{"head_dim": 64, "d_mlp": 768, "norm_place": "pre", "parallel_block": false, "lr": 0.0023, "doc_mask": false, "z_loss": 0.0001, "train_tokens": 442300000}
Each number is 128 + 24 x the weight over its row's rms, rounded and kept within 0 to 255. Layers, rows and columns count from 0. Numbers have three digits each. The size before them is the row's rms in percent of the matrix's.

# gate: layer 17 MLP gate, 768x192, rms 0.106, rows 740-767, columns 0-31
# up: layer 17 MLP up, 768x192, rms 0.106, rows 740-767, columns 0-31
# down: layer 17 MLP down (transposed), 768x192, rms 0.0893, rows 740-767, columns 0-31
gate740 099:117141129120117108151138137098082139091155122107123071102149167140135117169113136123131144130113
up740 101:104126134111080149138149142157123109153150128112170154099096160180101108133103122134123173114114
down740 102:135091127137100120094112166140164160123146104091137119116118122145113153047121131121146072124145
gate741 102:124161090172130087096127118120122137152098139127145136143115082156114131130094109149152122124114
up741 107:130110189117139194140112111127116134121182170134110141141132117093143056092127125097136133097109
down741 103:114157162114131087155089142144107153084127143136149206110129110101133107093094119142167139143129
gate742 092:122157107095122137132118134112147142087155125155124148101149145105130140084084108129115150125148
up742 093:122108119146137167162127187120131114111106101166170128112105080118146094155146093126129074097121
down742 094:148174147137134132109145123118144159110156110130113166127136183098155142101129088111137163086097
gate743 106:123107130148133107153183113124138155140157120128089128142171147123129132142115155177136142157111
up743 108:129114126137143113074134133132135119129148096132144133164152123134107148131120094118112095154087
down743 111:148073108103103126109167151101113111134104119093184138109144166122093156155145146177126101116140
gate744 094:111110091128099114079105074132157126157123148112116145143092119171107109166114119064129143171118
up744 092:134109125160120128150092099096109124169140072123132169154131144121154097137105130097074132130114
down744 089:134177159130129126125150176132127109106127106133127128106102137128122173083175099138120121141113
gate745 097:138117108119145138121163131151105071188110110135122157145114163175111168115094171138143125121120
up745 097:110119162111090146173112119160139146109128151118116109118153090145137156148127159129127105128140
down745 099:118111124139173090069178136095123142127134117122207134138132138134115116116182107110111131118100
gate746 087:148117166134126143138102146142152116159144146119145168111109166109109176110089164123071112136133
up746 089:074129135076145136121152138094158109120124124135154108116145097088129142130108134116126129146131
down746 088:085129112163147116140123159146139136085153141125130151158123102123140117143114106137124149103088
gate747 099:141118079170104124131125131108125166157157104132161118152138131129124133125123130159179124104151
up747 097:125124187114132079096112150139142084114137092120140159136138113148135141111156137106156102106186
down747 101:108124127138149132142133088154132111115128148122082166130147161126069099162123121111138150119083
gate748 101:158190146153106140122128109109137085113141129159171107134149135134136099163101100138128137101111
up748 107:071146138148116122148116118154130129137145092119112123110113117107128135135121102196124138114126
down748 104:102107072154142127107153137154102121151103096112124146153077134122120173159125118160093143101109
gate749 098:159119145106137135103099144116136091142110103099139149143096148105105132095137093130139111129122
up749 097:097100126128105137144098112129094114117117101149100106095163098106145146126140130121087140096109
down749 097:127109110127106124139142070141131090153092101102128104146120120133153140092148166149133109140168
gate750 104:165140122160125118128108144085145124160132143110128094175104133153117125131117082143167123114164
up750 095:099151144147159132083159133151113127105164081137108122124109108130124166082134124137086091133124
down750 100:156098168114132146121092143092105147137146161133131095099126118131129120097170096103132140125109
gate751 092:111112128166128138159118162100084179167115114126099138113134107132101138122107112147123143176152
up751 093:120157148135150107142105181161138140088127101125131116105171140130121134147127162158080130112154
down751 094:099159152121111142147140122136155141176148143131144154143112168103153106126127145111147106127210
gate752 097:128113165109099142128126103156129121170149163098120115158085139127126135161103116153131146149157
up752 100:090156146103166189146143124084094077093091113129163112117126165146152124142138139189112146121131
down752 100:178132129149117111149096137195124159153141100121166112114147122204133122133113118110090134099100
gate753 097:142167131177124114122098152103127094105146158138166129103132117180057129162136115102148127115118
up753 092:119109097161137117104118165129144165157099119084094127121121108145158128144144139108134118057105
down753 092:181093145132131167109111129149122174119161138158120121111125129119107158163118128151139137145149
gate754 106:078153148123096117114134091089129131135112148096107117169154126179112097102127136157122159089144
up754 105:142117159106084124086097100124094121106109129096140147125125135157117142111128167131099173140151
down754 105:108122166123114124093105117130130085114168115121090108063116109077130115137125185154142150152119
gate755 098:101133108130134119131171105071090098096142114125142151138139126139128143143139168138163125133107
up755 097:186112170113156140152148124125132156104118079119146095109123091111113130128104143144106153139142
down755 098:110122133119118106140120148157158125150149164167116129143172099148112140145129107096114116121121
gate756 102:096128090115142108160143164124129151151141130109132137121103121125164113136134149108148168119128
up756 099:131122110133136077140114141136130161152135136138145094132108127125130116144115139133174130114108
down756 099:082120134112132126141152106099138094090099188160082132130125123093117129161149130122102141114137
gate757 101:099108139138142113149139143130155113123077133133148156110116162109093089121135108154134166141186
up757 105:159114122118094189128137134142098124197123121100087151093167138135137162108132119120097136114106
down757 092:119140108123059136177098144126120104109157133167142139147148144122090109141120113106118122126122
gate758 103:139184148106124140144141123144141123141162143148143127119110083140103146144102138109100108129126
up758 103:151102132132150098123167172137102159151126098128131146172123113103143115137097129126090150120117
down758 105:111118146096143118117149130099116148137103144146140136120111149113137118125108092140106088138117
gate759 101:128115089122140129133162147152144103153138159138163099147123093143139142193131153066100154102131
up759 103:085155090125121149111132114141122169156114104124103116071131144129119130155115146132117106131112
down759 106:143147133135118160114127141143152071125155155139119133169121108090113152113141127099150166118140
gate760 096:115087085100134129095112133181101114119162137156138138122153166132124110109115098141099084083119
up760 096:124130165098151162145145128134155153133144112104131097131142135095144163124112108104157140167124
down760 098:112103120170097123165111077126140116113138163150127154109132171168158121121114143131125129136128
gate761 101:094138075157132120138116163137111066104113100112099139087139102120131162137146136135101175134153
up761 098:097112165175120148147155096093102141109144170134123122150163117117166102107149095082179094126129
down761 097:128100152160146077117102090122080147115089138061139126112128117157108129125144120112152115114171
gate762 098:107136150108080125127115098096165107095124085112101094098139112135135129126115136143136154112138
up762 098:151124118152132146116099136149188117097101129147123136149075152144119063155089070125129098103131
down762 098:166100158102159140101139170127101136137111128084117131183115137114126142121109170085127135156171
gate763 100:094102146125117137125151102162156154099165130118156118113143152131066119130168101169154148105185
up763 100:107115149093111151084133082107153141121152104179157101138115113105142156129145117138167124157109
down763 101:095114140126145118147130140129105154122119098115117167079160130108145136182148097154099097135106
gate764 100:151128119100067102121092122139104114138128119104105114146057132166119160125161095133169135129140
up764 101:118127132145110118114101115176143117116113079106138119160128128132140152145146090155097120054142
down764 102:120146150140156130112120173087131128153116126089108148103130124166151157115112151140153101127114
gate765 097:149161122114117166143190149110138136130133161176128138144113142134105115110118131136167164118129
up765 094:139135105152136126091120117141114099132153127115095149072092066136117112136149162188098157160104
down765 094:109141098167164123153145133140134123122139131131142131125159175109125126096122128131113124075114
gate766 095:156152117150148123127124161101116128131103133116134132144103096140112095155101106137125112114131
up766 099:128130117121123210142101122108107124140092146102159170161169118141135125111149142096133110104176
down766 100:130113102139088103124155125159118163114100111145100132177126127130072122147115086133130102139140
gate767 101:139142128109070117118123139156108119116156123132141103111161135126127114137086151148165147085106
up767 105:125116108132081136139125115169177168132144111114143113103139141180131190157102138128134097168138
down767 099:145084158124143124141142129105134152178138147083125125168152123142163102193129124121114126122096